config.toml
n_kv_head = 4
head_dim = 128
positions = "learned"
init_std_qkv = 0.0218
init_std_o = 0.00412
init_std_down = 0.00412
weight_decay = 0.15
lr_head = 0.00449
grad_clip = 2.0
warmup_steps = 200
schedule = "wsd"
steps = 3180
dataset = "wikipedia_en"
Each number is 128 + 32 x the weight over its row's rms, rounded and kept within 0 to 255. Layers, rows and columns count from 0. Numbers have three digits each. The size before them is the row's rms in percent of the matrix's.

# layer 11 MLP gate, 4096x768, rms 0.0684, rows 1337-1370, columns 128-191
098:196171088134138111062161070086114072110130130150084136086179088142096173118110156105100063133101079125082105167096130122135137168107094159047114122085174140163181158153065127116093105109130158
099:145122129101113137091146191143144117138158108129103186098122118138047112077160165123149136116153060134116150073117142115147146171116122094111084112118162132118101141156126111146132177145157081
096:137105146118108176133101134125109130075158150142118081076131178143109125091094081126132060091108133117143130126118112178096116124130183070101130130135092084111119170190186104125120162136110153
109:121094130070171145087167116123095143140121121123113167093157124166097140185146110126067135145156102074183113132104101120113099164082180116108192149173165129145162124167139184127130121129127159
097:149126137087095175152125112183146091091115168141162120146135096085101111138081085127164106140133148170132123111152136134121110043139157081146137139132104092107112128131136101081084118126179090
119:161115063106120208041123065176080136082094101138147051170122112157155149108112085128087096130132123113100139124096143100153134145094147124126147151111089106102080058118092139049127100107130095
095:134145156075160128109156106145103105093082081090128140129129111147073075146142136132117136069118154144109052134142091118145143082060116121088153146100134121089112137180133159139081122142147094
101:126238114083173144124130072104120150102083129088111118146063161143098078134161137100079126082146156107079163130091081132105111171070134192123143095116095152144053112058093125093109110074152204
100:159146137134110103140132159103104114165072142124157116157124150075075134111173124151089126134196147137073156049070077127137123178164137128106111143073077096119154129127098138117102109141140182
099:083147100096167119131118100062153094122191157144110121146096066123187136122121154154132169121142125140158141073150157136131109134100105123090151101072161099105090087110120134103124136112180103
099:170115138086132135126175141073093087121134167128090158182132129089093124158111122096147125086107166098088123075111159083176133091176148137149126113154122058075171117119077200118119116176060169
103:131115159125100141118148106111119108102096092113128120143130171116162103116146097145113073113151134115147137105128102117200065124153116163141088159150127103054083151078132180186071113127111127
107:161127128111138150144124144145178131172123113110169100193178095141157103126095142123108039118131173134155158179128097090147112107126108066190166109114085116106172154127109137084135117116158111
103:174101127080139095125194109110189147114124118135137087123143160131111162106105108083163223144093116118174145150087154162121114134118088145136111105142140136161139148170066139070170131119170099
105:129148118116094127099059125119119128134106190160135138128159126137152093167149094094139134108132104107136167147220114112168147125117091163187152104074110082106134078114144100106110087104177146
097:134137170085146115099175089089163148112132090089155069134170101102143133122092143152189169121062150159162085075157108105125120121085078189151102151123149142161170093156188116083132161203168079
098:114149159162203142109129119124166146083133088127112107079192051110145147123121055093136153120148150101146159115102144147126127130111112106097119117091039143097124167090194141164078093152120147
100:121203100132141136072117141170118137111075144142072102130118136098137173175150131149145117220150145122134152153119087143142129173137121136100116084186115100037203149121165153181130124107105109
091:160146107138108089132128067090147145086092150101164173141117106156136138100097188132174147135135139143144137156110182118116135086119058115238171149165159083110143156120099119111128093187147130
098:102163120103128084140167189139104098137161033085124080166154099118123139132089143112142099070135150118088143164185087151122163085131128080055149120102128144116095078178077168093143205136115101
100:166113165124171102151077144092094091101121086197163151155123114175127129117105173137150077083147157146149097128171162114136142104127118143090172168132129150099130141103136115098096133209075159
101:111107087167135127113153150153150154157102106090062163164111114152131189085134113114128102126196131118141106064117154111164085111094164117181144161162125133090147180153175109137178155139130103
103:144081165088096157164058114077139134169160121171119155163165127163113075124167138089135082103121135107188067107094169118124164149130079103103131202124165166115131080107100174191167136076133164
098:126156102156129118130091086132153098145158183112083151156156144118184113121150115169236089122127139122139126141163170125177174196123090103107102098104099064131150161151130211115094087182110088
102:162235157160089196154133133155070106129149076087173116121150115150130092119119106130149058192166103115139180138095074185148113130090079139121110147143168175191186087176124113129176123085126126
107:124163154074215096163104139080093156133096109165113090093230156147174122096106125099174128157132159103156173144191162148142177184149129145112101105129138127085123096144075163165086118131082165
106:095144159206114107161104124100166139101099047103090202147134148157130129122129147096083121186083094054118062089092084112149116077105195148154147122126101168106107108179144154100127125152119157
095:087106124166120101144054126105102094057122153093088171093055103085072117079109166153138118082120136113173201151095092128129123057063129143128100147067098124078131127101141148120115073091089153
097:105077078116128155176152086086103076135161123145136082171177131105111090150190094120152130127111101098128118071167167101098105157120105211165115101094114104133186099065086126193142132125139132
107:091100078157116126106144121109076177146120068067065102088093143078132156119113069112120166215082093145069181153143135103140058134112160056103159173087106151163138086137094145134055174138205106
095:184089142132072086145133118091133142088074117122133115129133110048133145081235104171109185036110102128101098127141167108167144119143084127155076016182105050149138068107111196150156134104151155
101:197176122135094184140107159123052085101205126134100102153103157113150137214076148170150116113105099142128110134109084138112183125098203172120113115162170107131143101143139140116140110108074140
103:184109112162149121139075080175162138093088127136176090137092123127133157152102186108114132077142131058131109122124120050175133089130109125165136150119090149123193126106146200107146138118151166
097:108065118111164132132126076107142180104101153105110110120065166097096153113180149093123142117120108183116042077128168138096145095133058124172128138139111152100079156142136115102123169160121117
# layer 11 MLP up, 4096x768, rms 0.0712, rows 1337-1369, columns 128-191
097:182091124124139129043062110125097107135109104198129107147135083096154147131096152108196126150170097146130099185133153078090182105147156148117124126091085137118131164151104146232177100156123129
096:149120127159098130099160113131099143073120136052073097163079121089095148135126134168115180154107134170148108144155128117138088143167103073141134105121106085145177155174146076134116169079112167
094:153098129158137132085086175157161094167111076109104128176145161113103154206123125104148167134152110148159172144112123105127145105101157138162196119165198144136169122120146151192077089160100097
113:111147110150137115105064116090127116095142158150144076125150113076130117125074099124135184091119164163118081159108077199150116147179103109123127106104103111134108040094128138104171082146112112
099:154133099162107163132113156144152151073069131181140090129092136086152142099097145071094130095151158126075121139116119116088107096116131149100101189123110117142115126134129127145120127137132154
133:144149170148142083108103138129161134116116172139103164066138162128131127146137167072139113147130089125140099102131076137076120161163134171062043106171151121175121131132123095139088124125126194
097:135162155118124082074093158126139105135156129144127077121140143108136122127020176103138193137183042093150057148105118098117087164169111179134139138084117148160198085140166132091122160135151144
100:132043133149143152092084187144186118151191114146129138101118103181219101167099144140113088102192123099130140087109090088088142199175167072188124111103149169151133143099196103117095110155116172
101:101118067135138096093128150031053103131200067128176137099159148147139110157136113135150137151112138143107159120155127129155093084068137144138108137174124111086093144142137112132184144205109176
100:107071132110164074191160098173156174158163133149112127079193074150150154136152143183176107149101078128128159160094142133097168115094115122109144095135147150136133187167122088171131144118189115
099:174079184098154139110086065094088161098173145076131118135150099136136131079098116157125158118203184115149121163181087136084163096133110091092142112151172116153101090063148087098125134110136104
104:150157102162103147144130179097110137148091103116120107097155111153139120106096123099087098109032134154115116123129127041156183084106128167149085187105101117149140113111142144165135113104189142
103:154179120176132189164169103119143135167168172118139164138121127144108139141132112166113150140166147117174138176112122130118112136107120129200166102125156101058085114170081117151091105087082071
102:151196127141180123145127182092106153048179141123161178117115118208121071136164138108066091162153107162114081097104089194130161068115144149114118120160167095167107078111171099100130058124158187
106:162131128092186154154138155130116121081084089188154157114118151095176186120129168204144114130135087113131091112127111123177171142110134106096097122123102179147139122172110078092176115109088062
095:122111128117123107127116189187158089172072169096133133175086117162159115092108167115139124183132118146180130067115134091068106131145118162185136173117110127134090113143135095133133131099053124
102:157094127134124130166141139150127108132166121083107107120106156150156130075130158156119147127169184112135120143117076118114087155166178191165118131086155147109175161136095142104119180138111148
101:138076165127100145149171134061116179032128158119114112101144133173090095089111129120125101146127138160118126187124134153177110107134158143148125149117106121080128144115165102150191087129163086
099:106087148109072115095060167179137112152125170068155138135126127094139126113207114127081168153179140114114146118118102070154082160121110096161100123116160094153094121119156180119139113138162143
089:131056098101118117056106074107035161096104126160172096153100150138130137136126118097099150150158097108120125096148148119143082128128135171136137147093136168101124172087100111145071062137083140
099:089167181178152113068108102159171123063139154119160179138086155203092189150097145098197169126111075128149098126103175139112050159166109112126086170056070182112117096156113112137087153127105084
098:153196104170128115167157106133128139140138122169091106117096150129070146147159095107142091159144106083178156079107114121178118136132067127075140083105157147099081189183093182082109085171149078
098:136141133123148110133179147147095068147161075170112093067134115186150119100176168115094069066164149099190108129148113178116145132126163185152079136096101073120154184127080169162154194149131163
098:235094081172108128140159091178092063095122122094132117106144113089100069102084136127147094141105109118170161105102124143127128076123088148097106101179093147095134128171179067172081097105103118
103:156171122092122158151115115161099073163115134057149094114131153155113144123128115129119119106125134111182131130116100071091080099112153151118095117137159094127165119172109165126179147158164106
105:146165124129149121129149109107132137154118128075193141131119114111178099110160113091230144125219091141176093107096090080147133125134172208158154095151146205131173165210157117097087140122103106
108:112123104174172152114080102137107127125129110155090185117093166146073129102144162095100145118128127094112132150113050126168095085113126132141090094167106141125115114117157131105143189177122096
096:143127105129129156067196136146114146187118112138142146156146168116204131167129170128154110109136119066077087146143128159161133154151110127158142131172102169111157125144120101159133091099087132
097:130090110141076104085079179148132150108135084085078100167103186121097145155124052140092124103140110153133182131112136107048092124148134116115143086137153104081179142124151097219081101113129102
109:080085158121088035136119141162165179153074097126131049161134086135098098176154179114110085113063180177139109105098162079183127177098124108077098110125109146147117104181202125111106120151084159
096:062149157141147070084122077129109157160097151170145040185130083160191183074191137141166131109169156130176125123136078159130184113085144122088112137111165031163101066125134147120164105101136089
101:203147182157113134120170138174145141115148130074139219159070148110147089167156141093174143105174135129119154113051084102144161141115082132080100082083169129143134080127108130163182107084113170
103:098107077132103158165098163129122155143095062098132105082128126152145172121150159172122138094164115106130092152154087100095130106198125140096150136042073101139071119114156130134141176142144182
# layer 11 MLP down (transposed), 4096x768, rms 0.0686, rows 1337-1369, columns 128-191
097:139161190130176139104157142160094105114156088142212124080198153115169149124102107117080131111073100142095133141136187174146222149120120181032147100128148176124130155094116105096145133204163105
097:114116112079127099105169148109128143103229159107097126142132074071180140161092143136094139166162184117155158169151127128168099116167101151143108116119085096129164145093133151121145121148130105
098:183059083144117121111093107122120116143043112134137127060138179136194132153140169112148159087144110150111148129195090166140145092122155154154111144177123141141144122119165129116107097102114104
094:179140100092132123134134070090084202137096173133109120136141102136145096055130136186090104109094165086149067124165148144127146069134088086152175152176144133118085114141103118147147176124118120
103:057133132078159104107089113129078126122099093114127132106148155157089091085158112123175095149099191136108125158120180090178167147131064120121093152186174127079141142123089155131173166072145124
110:144142119177181151114104104163115148180081190071099204142170134205133128125127084148181117123167091172068121157170114116175172126093062133136112145144145101212084186143166135124142131139146166
093:107106144108183131175111192114135071150158154104159184126142134097163105124060119138096114083124180134154081124143090107133093097139194132144100144147162091037134198160205101139186103081163145
102:139145123114078137134155128161063128175109110096100127163117112137141155162093142139123145099188147135108121138141155161106117154131106119149144157146157124178144124073211147097065078112140102
103:122098101114144137083105124199137073137135076134124128158153144044156117147127166108124115095079102050139120111167130098118127119136120140097139121139125104145085168146173146136127118146084130
102:076096105089116098172100089150063134171101161145156108066158077161131131179080114127127074176119184175167049101144107153144083094119125121104145134122148186110091173147157098113122083147140149
100:146073144097140113108139092120101098107109115147125116149126120143115084154109098130060166110069125145115159141060150107055156123117110137136112113122151161066141123121054033087126127077091085
105:091142095111135156086106059133161158137140191124124095144119140146080134118122123134159182147144161147135146047122181077115129162114154155182134114095164134140143099041082080126127160085152148
102:110162095094145134138154128156159118148177166137119134104140111117142145113136121118133056107165123098110118159104061117133150113149210101142187153052163153100092133134134127121135120162184069
107:173181112092102153115131131147110150105144105108121127113132150168114120147167142109168107162132122113149108155143163184074134148156127163147100151198149107128126094122111133209148111185086125
105:093147162117094142088153113130042074112135103089127145109100100121139105134111164129113134095146134153140155098155179129099088165140126167156171157136151158122150108129101144164096087080098092
100:140102158156160147164113131119099125115144114117140210168141135100180088121079083188140067173128150122136114093126106165172168157120077145137121128101081126094077160155126116116158175100106089
101:103120091104117116094130121159173150200146149148098127170176143148116147130120078156149070092142152104110105169168147142138136094182078109130136193091132140111133087171131106175137189063172135
102:200174076145131156098146195101097108116136137124157150135040171116127176083104106141143132114096121160158106220124146156137141141104087099140115101092136117109114140147122181128158135101135133
097:213182139106171090143090123191120115115087134112103125078177117089106146154134165149173064152088127174178135122108142097173101175167147146120110111105145119124136112123111103110160166130118121
091:140120106135199097098162173127140082146094161136118160109097110113120194150147145099172103126092171152136167106130093127180165168146143086095154143052149112097080131118105165125178169101186106
101:088163104104039110128133128137066118089138110176125157137130127152100151181089139154160083108110121151168141086114158137147147117150117163132127158162084139131101156124154121140084163085100136
103:119196067039152142163177171106082147104040107186097101132125132138078090151147076162099131119155109131124142101121075159136060108157132145147076185128112157117096150090155183128151081106120120
104:139155148166039145075181147148169110120099084181146124154155196105096063100131062164108111067135118153113169115086106059095143187131151110090134043068141156131123119104121122119191142076130164
095:144168133165117145198124100116125109122101089144142162165161131144139190193095169130133089119055128090173170142112115159107112071110150147134093136083126142115174091144184121100190163188145123
104:166127078105160144123153096095124120104062080165141102123145070149157120093125147158175113153164133134122129146109097136102163126182110084141204152126120092125095108183130207100103177126135146
103:094152173130121138065125131125136181182142036188108122094200085159149154132113196096127138167132101120151148151103124085120103155068173095168140112124109177158177149092058070136168128115161145
099:126121125122045163157144139104158166144129169140129114153129090163118145144136145139128118141143179137126133156172108099157140112147075117151136164142100145108126043141154161096143129120122104
093:141129103095099137128106098090173121141170136110029115163102131119152199102154170083103121131165082154146083122129175059080137145166083121128126088108144194083097166148118147109067082152168103
096:096112165148101138113137133166155113111102119111117176129140165144091122081143137144116162121181150190100174125075118142153171165127159156088139086145142102097129186094164152121097134176152125
092:118177066093145140115186136097132172154105057120116186079144176120151070109160091153119189160129103105115134087196074118115140044091143056154189116108157137125124136096051143187105156120165155
100:179170129069185103103102123146113132124151119106134104195110124124118111090097173107131070075139112184125096127153152185123107132217126141109058118210135072118082157125078154137133140120091112
104:140127066137158074149103139145086127150067143153103106164116127099145092120122119141136131074147148178156144099095151131154127123122114129141152128086152171160120113137110173156157174156130128
102:114115104206108158124124165135125152149108136115156128101123153124143172145134166145099082137101127078090112089122170190167101129130074126108095153093177124143117113178117099129108129139112075